{"n_layer": 14, "d_model": 256, "n_head": 4, "n_kv_head": 4, "head_dim": 64, "d_mlp": 512, "vocab_size": 3119, "activation": "relu", "norm": "layernorm", "norm_place": "pre", "norm_eps": 1e-05, "positions": "learned", "qk_norm": false, "attn_scale": 0.125, "bias": "all", "tie_embeddings": true, "parallel_block": false, "init": "normal", "init_std_qkv": 0.0249, "init_std_o": 0.0, "init_std_up": 0.0249, "init_std_down": 0.0, "optimizer": "soap_variant", "lr": 0.00418, "lr_mult_qkv": 0.5, "beta1": 0.95, "beta2": 0.95, "lr_head": 0.0103, "grad_clip": 1.0, "warmup_steps": 200, "schedule": "wsd", "decay_fraction": 0.665, "decay_shape": "linear", "final_lr_fraction": 0.05, "batch_tokens": 131072, "seq_len": 1024, "doc_mask": true, "train_tokens": 321800000, "steps": 2456, "dataset": "wikipedia_en"}
Each number is 500 + 40 x the weight over its row's rms, rounded and kept within 0 to 999. Layers, rows and columns count from 0. Numbers have three digits each. The size before them is the row's rms in percent of the matrix's.

# layer 4 MLP up, 512x256, rms 0.117, rows 392-446, columns 128-255
099:461517595490553475540505492510528475598433502541507480478484492489517498504511541466518450475426577532484582462461560499452550484527569397485477549539443522515478421495560463472576505465445481485460493445566476574557550539487482534447459512509568443525530518501480565451554479403482483501530457457475492510499593485422495549503502547496491546476443480554466511505466519485561516474460
101:441500521495490499442521523540515514494469534511459440469499486480524491517569463583493550485459441492538540515451474519517449482490463440521508480475499496429489430465484546508520400459474494484532542550504490487502585421514511501513493429503548558608484397508456457508479478531498489513452477504537478474445482486516512509488502417468543554500531458478526492526494485621465499486461
148:606454519489480481512490481493512475505556509457464472528559564487432552442469498502546515516487446485484470537501488447388472542514457538516379429512562484441517460508523513450487545526451448519476482531543460433464563421501476428500567448507531514487524500557493514422515476591454490471518441537520486515517486550483498554510466499523549521598559519498529443473482469454458545492524
102:544450482442513560506443470505481530492488539473468473555462533471543473501446473523544507477437454551459462497456526475418425496505529592515498480523510483467577494567464489536467464542393476534504428524482514495509458519505508485496553434528449497502535394509446465516564495501521575589540485441553466488520486493487416444546509489487490472487562529517503473531492455501566458535514
093:552539531552535483491488549585485495470490537451489490477502565564562498534501450487504499545528498481478474494515471489442476498530493379517492557548502544491526525536540557581485554516553433447522505487597506522499434475496591480474534517441467486476501439518574520455539514475463527409434564455505551500496570562496508523476449506486412445454455471439515537500538453532545527488460
100:526472471467482476467491491603505557557511488442441540479486502509538521532483534442496509471506487537517454519511430478498435493556525513524520550516484557574531511530517518499402556482524536491457470514456550532546549466495449535557554456493577465512456431398531515518513456548553467529482458485510449500457493510534477521493486510504570472508517519486473538453501492529536505556542
098:574536528515516533515470491465523436494569519468509462486480469498484440455523499481540490489480507516471561482426526532495552519439509534552472399502518560496529486553481510437506539454459553516522426480527456483513497468546562569507535500532576484546542536461441549393524534528529478433425480485483564484410552522434511483528478429499482504483473446492518587455573462567488507538470
118:520604470475534510577511484547507528494506497505551544495385459554438544437497439530463452544467531433479500421529487493485451517477466537484479507492542470544546479512477522387486423535545526476525519502441459497489474504591487436422497536528514511446477450552446463477509517516466582467443456568461447472493457503478527451519484510499497597474505454458501493520518411499527515414472
108:526518480514488497481407428539555481469456552431467524515497518522489538499515505449530486456506458454451446544402508452525484544531487536509482495536496451533480443574477465542515523550502427552428526497457462449483435494498497518440489426501502503517441527596506506478584568552510444587506491466540516478562574520480539543545448484502409507541510463504503470535460514505520493545520
103:467500456510549445471535537566490508493484517444440554522489450500456502469505452578408528475511517517481449588470481482520472484532546498422513504536477495527506499467475561515465448515540448539512475528495484520510558482482519545513496508490538549546507391532484489491463508504523591460536488488465522527468493550485529480530460431511532471507523468533547399502506451476558483444511
090:548484447472598530407451504520519498454425453502553536590520508493572521517495540508411512485566530463538496446475439509481469487512550489493543455513401513514456522511557454525516492504500547577555481539506538450539512532475543455507567549476477552585521511449565591541492483452522510540530463548460521502601514449489506574525537425548487500479468546521483499564503498536542511528437
103:477520518448499429476561454479458479497514566484522512476497518515493545501544496535524548489523552496444461566522500479505481525536511557506548518486582437454444529542438476457481471515530527448511487511497495484500519530536558461512479479502492467490502554477479462474511520542567474445539510546498500518527478542496513530562498513484471573447414471509535483510531481502624432515529
105:568604497443444518474464569529575487501446512455461533494559516479499469480519490471470519492528497550555584561531543523533461467528475531496452482464542514519593488572506504471497545483476507523485533492482519541533542517468526515514453456476464520456546492543486519416534417496492380533414531455481525550524516488522528465400536488453472490538534483483472445488486499539435513499480
090:486463415512461462505529577454531491500431534557473515447449570452501490495450588499501453411539451477548378512425496484467422508503484487519543498466490491424514472520477500514511523505465542502490450552503488559477498464499463511447451515465483470515468442510497523467500448501505400523498492486486565537458479478464550466399508507505501543473453507488500485477549507561511441506489
110:523498462459540472407438451538464494507472545420403498477475462420400471517550543511509441560457494455458487531558468480477511569488408484488410435462471489543528532452476461561445523498477524463540543494452527486510552500517463485568553520490457545550450459545498478446492543530457454546459540486499529439500543489510514496495466457527506615490429456466496521506536491517555485496482
100:464526536463464600535512483553556455541540519582542469467515586465550570494462531457541520515544587494470547484551464493488416551526493494434525479459506534518477392571495507514533503531525432493428512503561471440496515544536544520433486419525502447491486476512520516479487440534482496503580410495531410438420498464521501519486523555470430519463502497471490465472565470518559537494464
117:451577453465485505477489470473535486474434531543469460442499485470500485521417410513507467541458524542546510484547509544496529514565473456426492485448426463493535409561508453536451555463471498542487482479510525465502525419455496399444497423551467543502520536528486568529515464526399497525517495504501471503518557455426480541437512566485458536536468516481454428516597539490486510536419
101:462520547445510488546498504484475468421455490440569511553526464565449530531567526528507407519501529485470452551537513520505468467490504441445523484569469511537513518514476487506557479508553514616520475507483526518569597545502472558525552551456484479577490488536491481452445556511536437496487441562437476506533446462467462484530474489526528503536525512517514495441523528456492562505456
091:543498463491523521484488542536501538481484541533483510536488502544377494440489509518482478533484479484497527487494468506515499508418559484469521524559425452458430471492478534493504510480505550528474491493523492442475489506449478494489559559486488561508590512421469486565530492506516545504516453484541541512570458486568483539479434475491545433493588492482541447487474519535503526480453
108:485448532468501533476420500418408510460587464549518465479507634568469483493564491505542549560492459468519554497572549566491519526401481552499492472529473553548494453532593531559525451479497508566501509478498559494508545526516508476518481483510444555498472503493528508507478489468482478392563536469584448534442428458451506422499478513468511516425503513549500563461535448485505481564493
107:577476473412472516596563538505505590511502535556498521462510478438509502449511462469510560576531449504569457495476549464476486514579516503421496427456444441448435496478497482537503439566613556479553522555483546492544511524474581441575524449522562480531489471478438444501518502459493427528476476447410473471560464512507497531418477532494541483519533531510495514525530551467555492509535
093:447567509489505537480427522455525491509520502482442502457565507542518485496527437532512466487524454490446538584509518456495484468477503447550470507483507502567541535464508476532549473503558459527543490462569492516450582499472527507504550476393433457479542481471515483538497508457554436512476512427490577461471606536490530501497475588573527561480454455515587575560472421523491552446433
093:558524457556500540486495484550493503486515528439522523491489572618552487500465455466455503489535502516476499425497501519454493555499541397495490519587489494525456475407482463441498500497504514519483492559533502508502513448504460478485515544443526573562518511480439441497532472501521453427565482489472388458506511464475450485533514531503529450527443559567458484503467513504488446482558
099:472515469536473460535469546573465547476458455533549509482532505507517564469495514481481572481555500517503442437441507504363454532498453464462538465462477497437480507557523509474531464555497476494464455486547486494508543452565484486469491502502543438441474541462476486474490533520473510494494479484584543509510434474513549489465486556466534515531464491456501429588520436524567456472511
096:535481520462467483536507554546572566437466502428460456434514531454483538497459513499515492499498557480493489438443482532479553532632537597524529485479502532540560551534529465507436503442454493542562479471493446508495423452492459498536451532537532498476453471465475456504519483519454474567580513489505481495516550501468525532493551509451471571554525585466495483513390481492541503524510
104:451574483529512501431518433553501543392518441468529533522524544544495476527503438541476447605515503500480559574548486479460569465523458470509504512541482454586474473494501496450423488525486512492539533493470497506491485480425516522515453521516575455447494551443542477459517539525494525462542553534513552531433539480547593549523489439546519530449503466525504521544530497519525562519428
104:523483411453511489478532452544543506462400577481509529517496525479475518488527456520558476517587578441479479473475485547434467447512464472522500494505510493455513375495409516536544508522543501535463500449490488478490488513573475498529520558516503549500468493602480446449476488509538517449525496520505527440530514532544510528476477510507470503566480492521545609508531513554539490476429
107:541543498449569470525558462471464484447502495488523499574471524445552541480457501478465484506569552455485460546612491525412505516576517523544487498541482476594498492539512499506462465464498449441490524504528428481479550426502449491498489493470438530529517445524493434575436490525531480541428507481522498493554479505481567535528503537540482515541501496497465478471500439472516510524529
104:404484433474493541484564546477480526527461487504526511518520422531494482519463553520489556508424473536488496471491509424473456472515441497467580499466496510552546503619453444440562465547505515506424485552550498463528522463486529568467481468510536522465478453490494464519521557539521521505516436483484567488489528517483457452463454541505508504507561474503470534476528510502542508461522
105:497523398465484536585536514502539442506515542459535506428552395470398565468508484485577440475504439436495451517487489494436521531516535461498519497421471451552547520498528520492493451498470531507548565466470539504525459487565555498533505427467562491461510559495523507495452470469558529500439538469602512536480557459439463487503461513522473522436538551523534511489590510491488495438532
104:447420483506535525539485568490542502430531561515475471467511464494568515484604493487482451413485494577408516548516535558501540543530469468530515474526514455520542532533456467472545413461475507469548554469481508432527487524445553450542570470507523457573520512525450484586425521498579487548447500504505461485523482580543515504506474514508454495520440494514595451518591470491530475568468
101:508520488510514507499567478528416505518552525433479522495471527455468492495480527513495550499490481540483506516524488478467526437578429492525503523526497497518484416541467498431517501545546533530475479552529489452552412438490435404524451565427447463486482430553475500479496542492543516491532485507512455558395517495463471429591509557554515500494501503525396522544464508480545522543525
100:503566541469507551459486464532517532492544487459484474542447564519521499452480478447495420490577502548525507510513542446513422543412465471388507554559535498521546477445505503546520420518563538501493559506453513501532493547506506526499514395489435552499534516503541490484520534547488495457515467525554491449446524528447537444559498552496457453466498448500490518501460424513524579474499
099:457506462419551522534540505525474500515468445443504521533500489507463516480474450518485556487476469476466533521440550490464518512504443450473522445504488532507551480496521491462521512525576561504488432442439498448524405503525541513588514547532473364443480579546517505523494478544512543473525474480517479462481530500513596469470563496555459589496522437606448540571533487504503474480506
096:452462513546552483431546477480457505449552497536471501488519545466509462496412554446442524540511456536439458446539523426472499502509497485447472498497462507542485472514469522475517516538558406560430444501532544428574568506500518552480585521485530518533491477467550479558405495472474452462492501437499504526396543548461554503359492515429476593520411548477460521595499500476547561522485
102:543464532515484471495427461466490542411448485532496466456540501494507458458479545505528464551516528488519536503479563521513487525507427491477498410478462483558492501496501527450494413453474512550465558474521485535523502515488476477492457460492413501506519593478405467556444511543526508599535501441564514558498567526451515518591493504474509479433497566490469502433497564553534529509493
089:453539459534512503501536539483512547502473490493577476484538528492471527494470556483476458472546494434522494492500480518490498453581467539590468500520505541571502468537442558479524577518528538395486535502443538464478471518529538485533488448563472526486433479599487475439463516528527490494528552507508468579522443543452465411452377578513521455496534508524521555494465523568510515487493
099:459497462491489550514560498495531484456536558552545512489454520508571454497474500551442520446571557498502576506525474543483456486465520436510487541572454440523577504471532528549540475395496499587509507573470448467494456484419464404497487461511547578510458448517543509464480438476473527546518516532508451535431440565538470554508536464527497523503409509501510451512451506480459533558527
112:537537487563537479531520551457500534556521471595499469530459537479538499515517539469531487513503481596536544451516564533526477511525464450517425556522505513434522463529537474498522520487481473476481450529492439448458476534556570446414461549461475504468468462516505521501439513553497525551449520486459487438513542528495515449485506450480578462445488503507476478468475537494450537503524
100:448475522519491497502430494437431436471527519557497472460470501510566483485479446426467494453480489509442495486555548536430488509469457526507443464462561535562531506479540455470492529442538552558511493497544489459519526469548570528574509430554509480536366527478447494507492513532491492438427550445482426514483548592512507528446471483505536578541488529503484543526515485451532476459452
100:572552522451459469439552503506495507499495505409514476502521507531539570479506522450488526475476502530506459513514420528455502540490549589502494510490522433532524472530508493492411473497552491544537502449557521506434405476518503456507402553474458533455470505474444520492518454558452417403532517475507511579468460538493504480500545534469486497480525580490452515455509551497576488568544
082:456500445540476518514538487517488436492564505489500500532482507587407486440586482546463461548471479508434545538501558487493496495466510436570504541532470494499549517573471514495504436548484542477520489546455477517540513561560520469510437555440527519583565457607477537513461504551482473417476483473477402403441543501494472515507526470497562575472468517559550469517488469518641424473479
082:576504543533533525465452490502526477496498484464466467527473481543538484450470559511550503505490510509555506493468530446534460504523532480558407491539492493554483508484509501512472506484454589548449501469530519478497509483495505460576517449552432500421545561484529542534490508498491520579554489496485490550532514494465443551532417443524517454497525541499528474476506528471486469494454
098:533562590452486510597406507496488490451549530524436434491513537464556500509510531515512506410602508496519524529563447448477491517431426495460562540474483489508524503441579480451543520424462487530556453533601523552479462504506480453445479381511476509510519507555532516527495444534568455514527505487523527538467515512487559481481522508476479551436587496487495583556533492563454503511437
095:510543524524542523504483507505497522517487453419533477549484496439469570561385483560378506502507498470470502484525513553512518443575482496528520481509543492511510489584499486518456524541484466477479536504460500507552466507502526507487534437509513540446534492434471452513575610460499526495545516487518552502477489470510495479539526460471519533517486464501584495453547489542476482488580
105:512511491490427529552506429586540513480522562562455527472479534422451543524562543510407495456551497498534471508517538512487533569540495496535502544444527501503528509488417466492509480541519456545497480500525469545471445440531514483567460458546495554434466463508429475510524521521461609467480500533507490556480385536361532449468558568457496528550460439483528497528521494565459405540409
076:418520508474492530558574520463561450534389524478437561493538491467553525490454540504488537435495476484442514508536468498479496457494513509505519454515537573472467479490592452462481461480530542467512478457487532515491491485455411556505499455556559508526470485472596442565412456461494510532556536489473541525467466531499515452485476528477534461542495497609453528446517474522476555504530
108:491566521538528477536479557543515465511417470479457567585539464662503527466471522534502454559525522419437462483479489461488545452494506533432503585503431489535512545479499506443477519520454432511548473573550555472492474468481499456496580456554527444588500494492541603507474501433485521494578455481490508486535524522499459505444450468480548639475467543546468550489575516496507481473508
101:547538447562512493486508429512476575502489443502503552511539515544470527490501534459530454445524522541562595463500479554489466524521507429520476499414466439482454465531499490531511500468487517473463519514505503498464529433485480423450477374488466485445565512496556475475535539499502489512455472506434431599494497533498493515522476517512507519444520465559530532498484413546521534507492
098:500543488495538500483510517496575547480475433462525510552514482509504431537468445481441517560486513429511529519567465483468429468405487516452527495477515471494548605440516469410496515564546529449458461527550445488467532516508479471445480429577438546494517537467504433548500447461531518472514512510529414481496493495505447499467467541479550423462514505499506572464567515541470571469500
106:532445460550550526469472450494486486449483448441507504429392472510518538452460457507456483490525525494558586460471541587448489570478504525507432501409470461581482589524526488526517501542445483502487447469498475483479503445593505479565545568510499527539501469448484532519519478519563495535500473445466573476539572491488561559513476513464521473471475493488465535515472508438504547497548
112:531501469560486479549444457511492493509521453515515515479449495524533551458524498502563492509448509527484543474569479506454529556475464450493511530505476472495477500458537546522545473497482538460499502499489540480530456549576446502636488468476594459505548488491477451481581433436467455434489444404509486528549501429446518523448432554501505466543496452555536480381488413504486504519475
099:522514511505478492447524470452504486483454446492497450488410599492538465453541480540553509475491522509484506522515480506514483577499482514484463526502380481471450406496529518542400528506453527431469472489582509415448485495576525520521539483525505527552543499489601503521543535522520460602500453564499471476537496544475487486554499548561511515478519527505510542489519421491532469488468
080:461539460466456538498483515484413476491445603488513470498585478485538589476460458547506451483465532513509470543453542498518512450536521514443507470578458449515514477521510501529550596487506526467494528490492543535515515483503513534496484402516471560540529570524542546492530484402479418587529515500540508545501542523436453461452410462511468524471440481469463548483508474468506478510506
082:532526458477513507517577485484470533506508508503527475538497449541486539497470470617504495478517499468453496572449514504464492482527593505443535486579521505474515421529495486503525485517457439508462410489562477417507472514454547550510472571534491534544578456450514531459479512509489492530546438529487506544471527558491488514508437486578491519524504452499485469476494503544533448495521
# layer 4 MLP down (transposed), 512x256, rms 0.103, rows 392-445, columns 128-255
090:537507468485536513551450505503550516518531437520461462452468496524460557494512512482530531461417449563433465528530474508514464465464455467420538536488530458520516460543526526460498518461559542455532567462514475482473504529552588483413476489495472507488531542516572462503502507512567497533429544471474532541479510572488486519567491623513560433447539516481543463496582565480516552452507
102:520461494497535585565458496432544596511467538499543478421483507598504475496472481451470508547519527512522521588506482496529504504463526439493539459520576415546568538512553469475540477488503489500481463462458465539484520450457476469494520493435486466555478554525570471499439533479516548561463501536455537501462427555486508506459518550490490418513534554422515500578500463540461457542433
167:488531537481491413521525462556420487505522519461476509539509408498488500535479517455432528539558502537413468550489546437437535499459513513494471457400542477481413541568444480505559520434468521509444448460514535510480453451532444504575495475415538496480517523504514526457571448573486509503551437493565498528487486430518545461481476540447532507554487525481576469446607502554506537514471
106:541526523513513406403561535527480511492512468443508517515519465534561558514500545497486525478505513451564525480521529511424530528537510509421582543415519513508473457435517445509509536485508503525476519516556429450542502571485535433544472444489499532538598580523476452536531482474531441476476581522518497538485421481517462492491481409510500594461535515474572549436488467478449515467544
090:519456541572507505496479491510547517489456555445500530483454554510494521490494393515582564509498515539532489521499457518498473584464508499505537471572492433460528498517472570482497532499459466489479501507568524506477437436518486443483508527503491475455465568503497463551486526462454496515443481534527552487470429547598482595438439532544477481472522534485444479481490489547521489478495
110:515490484492532494475547494520488478481505439523522480501461499474479492546487485493449480492470460489494478471580454520561441485578495503523510521495526526480482537465472495514419471498495442484547498456498469507477556550497451506507552561470551511468480477457517561567482476482454552506482445509468492544531528447527466441456524447414537562445567561468417513509533603459471496512514
094:514564530532471498490557562562509499542494456506549574425468540479490444431505491435488497555508460535517496585431507449509478524500547493495577531542485509471532531569507511506516467551509530438541476513580485448483455551498512512475483478498565473521484547488446521520608504473534479364454484488474533619454549489465495538524506490488554524531482477499562538472527476465503539462543
135:498475480481526541524514509490324505446516476516562482531536499503398445474516456507499531526546531515510519487489554519549519488512475576490488519505499538490514495486502474544503497478474458497518505512496418527483554474550463499492521478578512468510528540578450464532496438374477524538543477524486530546592545515543548519467549460518498530476511441445454508508569517469428522449484
116:442578514542456457506410462509520484533472523484446561462513568457487494501445585484502496482541526488495500538520531514539586505493532485469515511507503471484530515458446483533558570448546496458503506493435448487502457422450498508447500488509518533562479485520494470559554517515575503606505493506478502515503504477491512531541520414472526530568505496449469495516473525570420519519559
110:555510560473487495484481493451512554539452415506515506508503501503597464571605533581496544468437510509499497497517504502540533495506571537522427561523558527470529543461525465473485488502524457544462532533462506500458496472514518522451494505514459560473444397480522471480449480532542428508558583501492570491487498527505504433521526486519526462504463529483562430537528577451480549532400
086:489450501582437478489520559493543586517529507504481505493482562512593414539476555493505436540470509530574458539492491454518522476508507537544555486498525529496502479514563432590466421483531503498449545526568561437492498480464422485517467531412631536507526501519574549556499521554541499529482563516550455541458524492473443502525536506509533431434477477561500535485479579552549494514518
107:516482528554496513457462469455559499453511540446515469569466483505486591520508573565523538567558444503506469590530532523536471511482491492447619493494584514494491578490499518553554574423426453508504467524491515522503552467441469529514476493484476588483453560468562523570478501510473492530529643455452553512518532430459509529480499445480549472463549467497531514463494530484472444490521
100:529478519646509514441518606538543450543432435482472462571511467467543473498408530486495478484497523535465495587494517467539476511482568466494501485490533467475541479463541491527516504508486540509439527469497593507447549484507493491517551398523501428427486590449499518507444464576489516504551505447523493479502529506519555502517568520590496464510484555501458490497470559484431415481570
108:470508546534503465492453576549463568495498519453452533520435530506487502550554528459466496475549458488534505528548449569574477501477427460557526462492557494486437546485570460491463490472492479458452456492493557437478522486508430577494533486543492497467485502449480377553444540422488500478459500545591406424468460539492443475475507541485435516563509512482499478555461455557527495511455
110:515531513460523461494552507545472572440471581475513532533386489509550493520544423501460561510546516535531603571550501493492482512439540472526469476465555449514507528460460552491518507469523482517496594532478462486410481532477473360584528606486525503551481505532503504426534506502489540438515423523575469519500544508493500482503463434596495477573494504499479569486556514522539487489522
104:480506523483479483424516508502467496476516565507543458442438514498494513560524492500483564353566515495458572553529457534553464483571543627508521481457506525513428503569461434545530519561572507519470502452551537478464528537491461438467471459550557487420564532517468486526466549514506520562525509496519433496415499558501470496486505486531491490471481575540412510510455522462479532534488
120:504498523487478525552496531497570524487509539474479489548518498459504458533563492532530542509494520519496519490561443500507536543475527587509383497527554484510418526545474504530424548494508580556490448454531546508509476552471475532495487494527565483497480461490554522528461547465474482417526494443493525507480460462502539497459463501485511533544563472488529458465478521469483509457488
100:556535546554506529511526500464498558543542438511476506440465467509603529557485525493433447453510505499540493595475499569493564482481520509474551518510498496464441513557523518479433428507471507540437520552486460491452457587512431469501460500547472493507468451423497439465484551515603451532467483483451447523473470523486470510483494480444453480506504470571579515479487518453428512511530
096:461541562511532492490473485505479494453466465580476511450480495497536485547511539436457458487459422526496481528462469494452523547472466558559504468466568495497552503481530450508530465545529465506481533529636505497520487553541496482525441449417566555504363505537518509472472456558426457557497580525531538484472517490501503487443514451539512539496495507475499513443471533528487486465569
108:523520503572502516511479438601498476491515503504497525494426498488519535545460539456479480487484501481508525540473441477485518494505536550533563524533502435439471549551511500501494471503524513442496508462523469509493479487513499460556348530447552503521507485449485430522549472518456524518522476486482527545525452500491552521484564519492533496467532528487513430459532477455518487433592
109:530436485506473482446533565573473515500533570473485461514517566417506481491460520491458505611475429587546554531509490571481489514523493484476559451524537474448493499392488457478538479504461465485496485509548557484518472506545551457510448546563528472513561539453504464461535518423485507534528537484457511427564539427457504457502434519452571496535488465526504488440536559511528522565453
087:523506506458422541502527497472413563497504531488543485530509502405524501478545487494524535520557419537483488515482478548556544523528498516493495519520506505553539442556526559518508525519530520465503491508541482494504536469449506452475521479473564463446497493521470548510492462441510448506458487504576442549460554454409470463581570492522516520518361449458528492549528461528462577513501
112:511505446502464562519469503472475533477434515523505525506443513536475499560523462464485483469548536471500498475495533489557537440438456529481548529440495510469464478461553452427502422535490502498556455511551538456498546507530463437453476507521538516506542479561441407471531425488524497543445488537557523550607466479472516469458465441503507608506503579437488549547514539498457471453573
107:440530634476540538534450536477537415499477521520556500424516515468516505461496548509477480459570456547523523484450504431525529457510553507426480497536525547495531498535521469536511439476512487512493538574564477412431486527570503516572446559426505466509476480490552501416503499503551482458521455487547514537505473457470488509466495585466516460462521441494526469522503445434506467515504
100:444452475509498485520459491493542540523494497570468464522497547494534580516524504493609465454535466446553494546542520500569489482547490574522547493519483497484510491466534489429565503491507494428467481445483504500510488491532542460537570479524505452474472467413489437555483469490517475576439623561516510460457613594533568478506544462558494532534555519431537503489460474526480560534425
090:450408561517489532538488500407589559436551462490463461438439536518560495548508467537517482449443463512562536492540498434441528483487525538472468401465523458495495591452563459506454464523481524508455511463514510511574537621539491553524528477503595504505472551423499465460527530482497566446561532464439527518487464524506541467477540469480543470539568417480445550476464438509509438533513
097:515482527472440536481504546458450474520423480541549495522531499496529532490451488528448457466542483552489550495467424603509546471504573541617448567453494579459485565477482507536546579513551437481483503474535556500597478537571483491573444461514527496537531464523422492508445493558482593515520467470519465551533570479540514491524487436498426559540539552550485575483504485565476496424490
117:444478517554525514574500485538559502425529468458465546508446474446518523505487496532452465516599482517523526575514501415465492479469533463565501502541488561549569472538524546541508458499463480385511446515529501481474402547467472456474533497465492495473528513449497498525477525449431489561532459528504518515546504456455459396533492475537510564507472442467516529487456545493448560463494
106:474524605448481510484526527515505520470502479534478472485608467457481474527460467508461510521511553534533424531555523457524488589439435519490478465509461476555515580541514490507472491525519551537492431557422530526431478565504537430552535435470508471460418546506457508525467535547461506525459541552563507463512486512490497457504553416485551446492487523583503410563523492546492545526508
107:528503523482484516584537431546548464472551584466615460486528482533524399501556567526574526446521474491467411517517494525474571515513517479499481499454495446534489512530486502482494475473452572533483505561522526477469469549534489503498506473508537517471465470540481470436408470476517561510532479391597460550464441526447478550467487533477517507430479484577487532547483463438461536515505
104:530535509542511493587526499442513549488532539519491512418519384516469465526466504465431457458458534577475471500463489483563530526518496469495485519471555486420500548508498441570585451541495543529555488554428453473443477502504522402511503440572508541544537502440553499511477500457514546436525465531537497486385522427523438539526571529527459487474546521494481489511565539509433460494492
095:464475407538472454414537475466496502470492470456480496492533470485424460496445452445516507470513488530509443517510565468579520510548475478439567558476484538514552557570500508501452464516458469438505524492437495546526543443518482480505522472459421479510458470481549484551525498440471510497502503505557532460509537568484528563458448482471521521515529505536503533515505508570473465463488
099:450492449476555484530471559505514543510470457483462478553565489463451470422473545523535482522487469486495549521498454449512625460487486466442528513470569452449489515473461472522551498474473514540452533484426519518471426521443464505514485494495412520520470481511478538507522480475469445491548527502536472487445574449453483420537538498534461520470462475442516518502507514486539548416543
099:527462521541515474488494441511483533463449403474456452538490404433545487522505540451508542517514490496518594530495487447443506520578510528505465494488472503441498510500566453532471552511474440516519480547548483490500490475502464400525504474488502499456490471417491510469461496512497567470482491545465471521426541485514546530533586481512523525490494472525462553523497514462541475535535
087:503549516489508535474539513509479506518484474551458525563457522465562491492515474597546491507535478500457461474516434489542566491447496387499530473491540479526537496542450559447489452492525545478412534543494569547478555500481514456479468518473412487420496493333507524529415431438496429471504475457529493516454499483517462493551496487455566520534522532500516533484511465511496531527547
091:520413546540435448408520388532584512468487538501489500592529469510550481488528520496520465519470541521542476482479548492444501514580484522456489458532583510504571496511495492505483525413574524482518478546647464465470455482523498449511475489446475539572528554548469486443475530477438485522497529523473437605519540514575509511479451539448467516484506496424493487458520589450502455469470
088:507573545560492500522481504475523510523445457459557466507508501561537537436497504480526422504407487490504495544498537503503453468543439518491538443402596444540404503452515527460499421451464571507475553493521533536492459434493469507490538466538497495478497462546527547511414421511483494545533522456472417538467509463488518492495472499498517522478515458448526584556533574485503511484527
098:426462519520489539495516489431453488422488477527514519462520484522569418520469569516399441529530530443535483464609513502471567445491546481488500506524409466445546510469462473499528540493539444489494517543471550470442518470491420530453496524566518513469462496527508519493488515516495503497508511460457422584473481507518458479544503449551491511473520558402487512462550552543503496542515
124:434519422536515491535507538497469486493528467574480404579500521481530497544471487461472510424556451464524524502494479495513496494561502462536550563572476475463540528481503521478527388495535500449513461481538554509472516496456483464591541524469484507509494502514446450527427562485526466437431472526491576491497459499476455494398537476520375509522535517522461466489494510485522488453575
086:481497529499488462533529472477490515500615499572532534528413476558491553580515544582516558468506510587492542498504489583539526503498426500574529470504454452529477585487556510479496571506489513516481552487433441498489490416487481518466506499432551434481456443518508534471519507448494500436434420458562494499520496516545512480489514651540552475497504475461440484498467409446456505515560
101:470498582477439560471507440470571470454536477474492561474433547534433477506502513517512518482511477569506506477491454590523463473490461507463487515540448450569445496466505480514491466457554509470556518446504485502499519505518530493577537505493512514480492496477473454435435551454569442492486486513486503517519578457494468553469489536544616489518516500423508495500481493446425552489533
073:498450452503427497487424506526569540444540453474460502502512542499544481570529538482512464512461519530519507581565549447459530516501540499493523563449530432536464464563561464521468505445437534432526568498531505485478489485542440498516548529457491466525509495453561495594523556523493486488475550494549491537443489474498544451470526488465570493495575528414499493500500567554446505492536
091:526477554532487445491520517467530468520502452602529469514457491527458516501477522461487496555560420525527522472489490550539474541475474554507524493523542486489487518438436476481412445454507447469508567519509564508459508482498498442525505432482538469408489492470603472533405493515524512492555545480510492574456510529530508491542461470539448479466502469541459449508503430502466552447459
090:439455406491489566546534584540490607575454487457487472493461464496477453519523468513501514437554532510533469522573477512558532479511511509456547496538526451510492492528537469446485525499477523491521442473453506586482559425483481517545483524478571477519548486487504485547432585489545591512472537472512428399472488489424430501533501506491513453493486469543572357540491538488534498536503
103:519492420489514508528434504422502515570516486522506523511485482529518448517485517489472495515492555534526531529471517474480485420524514525567491485516502495509514505482464399513461492476441493474469498582550495380503570466515525468496537490467506511454545506455538535533500458471417469522496511493466489446464584469526531542458464550467491485532547543452522511435403550556502426484541
118:444491436529477466477524522533499539532562508499513476526503565488408475494531553538472497485604431468516421504531548423511475555496545435491486461478550528441432451525454542493462505495535514478421526522511526505510486468554534425485477512576483497428509501377481466516459532533536528502536561523509495469446376506423509510422488530457532508451432457531526472410517495520500490515491
069:538513516498556519503488434447374529508498517500546497565437482540487464503470497524545497526574537481510480546576521533533489511518422522550543544507494475507531535511473528480553529557484470512515550567492507514440567461488567526478499475493549493514426473528412473497463488450500558458458451527555579509578509542544466572514530496472477573476543561445451473539531502578497526498426
122:520545543494512532473508459529474500535633500482459493455481480481453456511558539586480513489522464484452493558492490485512532569481419479461591501564480471470494512510491432522518440577514472513483528478537482501509536513533492440500498462479463508475567559468571465487477552524521490440548512503385513518471475516442504495478447580499489486478536519465497434471493537512555565468503
108:504487538509488469559542518458501482504415476541553561480553511508526493505517550463485489426506568518434503496453446527580459506503461489483532502479493498543457480547646495497447549511486588488453497494499438509515493463554463475466509415543468403436510515438586466507506503434487464440483451521508475504533533489506464557537482576501514452486589454441506514526462547542462579418503
083:566499436460525545535522524544506481510532444562533491517460576454542547509510536418590469497500467528541486472500464565556514433547481441507519529460462533501615482485538553514565561407547483486555494562526452489478401457491482464462483536472481499518479439513624483512502452518552502499528544523456494632448586495483564480493538514560496542454493464452578514538465486453477467490530
109:534454550539454540482462481487555536507481449476476490451424519476505466543475509497526546561473470451469433465537501483396464441455532524603505447478546481487493531519478487546470457483484486495584470543564412481507458553453519483522472502508538493507471493518459465555544495464505537550490535528467501509520501498514454555537452515470532488542509564468425479483543597453515520486539
115:535503471571514482521512530525460463523509517522466473506447421486550537434513595521491528360440579473477508502521518542498496485527511489382496555420475553438572549477484414525556549498484479456500484525505535479514460541488512500443525499516480572480431515521492474523492437498496534417496553507486450464430447486463455509509492497563509460548518471504483488488564458496564559454518
104:528414507526440480499510529532506501546486554448463456485502502488540545477502471487476535506545571519533504524507492492551502580496474422450474458543483437511550480551551531442467515545404494498470540487527466447447444522465497484428487526408491394519495488563495452532570414439433481527466541517473481551516505525506515490467473515507495541492534556534485493486454466419448474465484
065:485544487503483544538534489498608471534511496468525519480502585464533453481490494556502462464525451507596503542437533477510481449495417524467585480508429512464466479494552532459441524445503568523529493529507555503513536518609511549499542442440579479500446485461467453541478511489487437460486474556528510475454569543509528451531533473502489460503518487510474469431490489512501516535493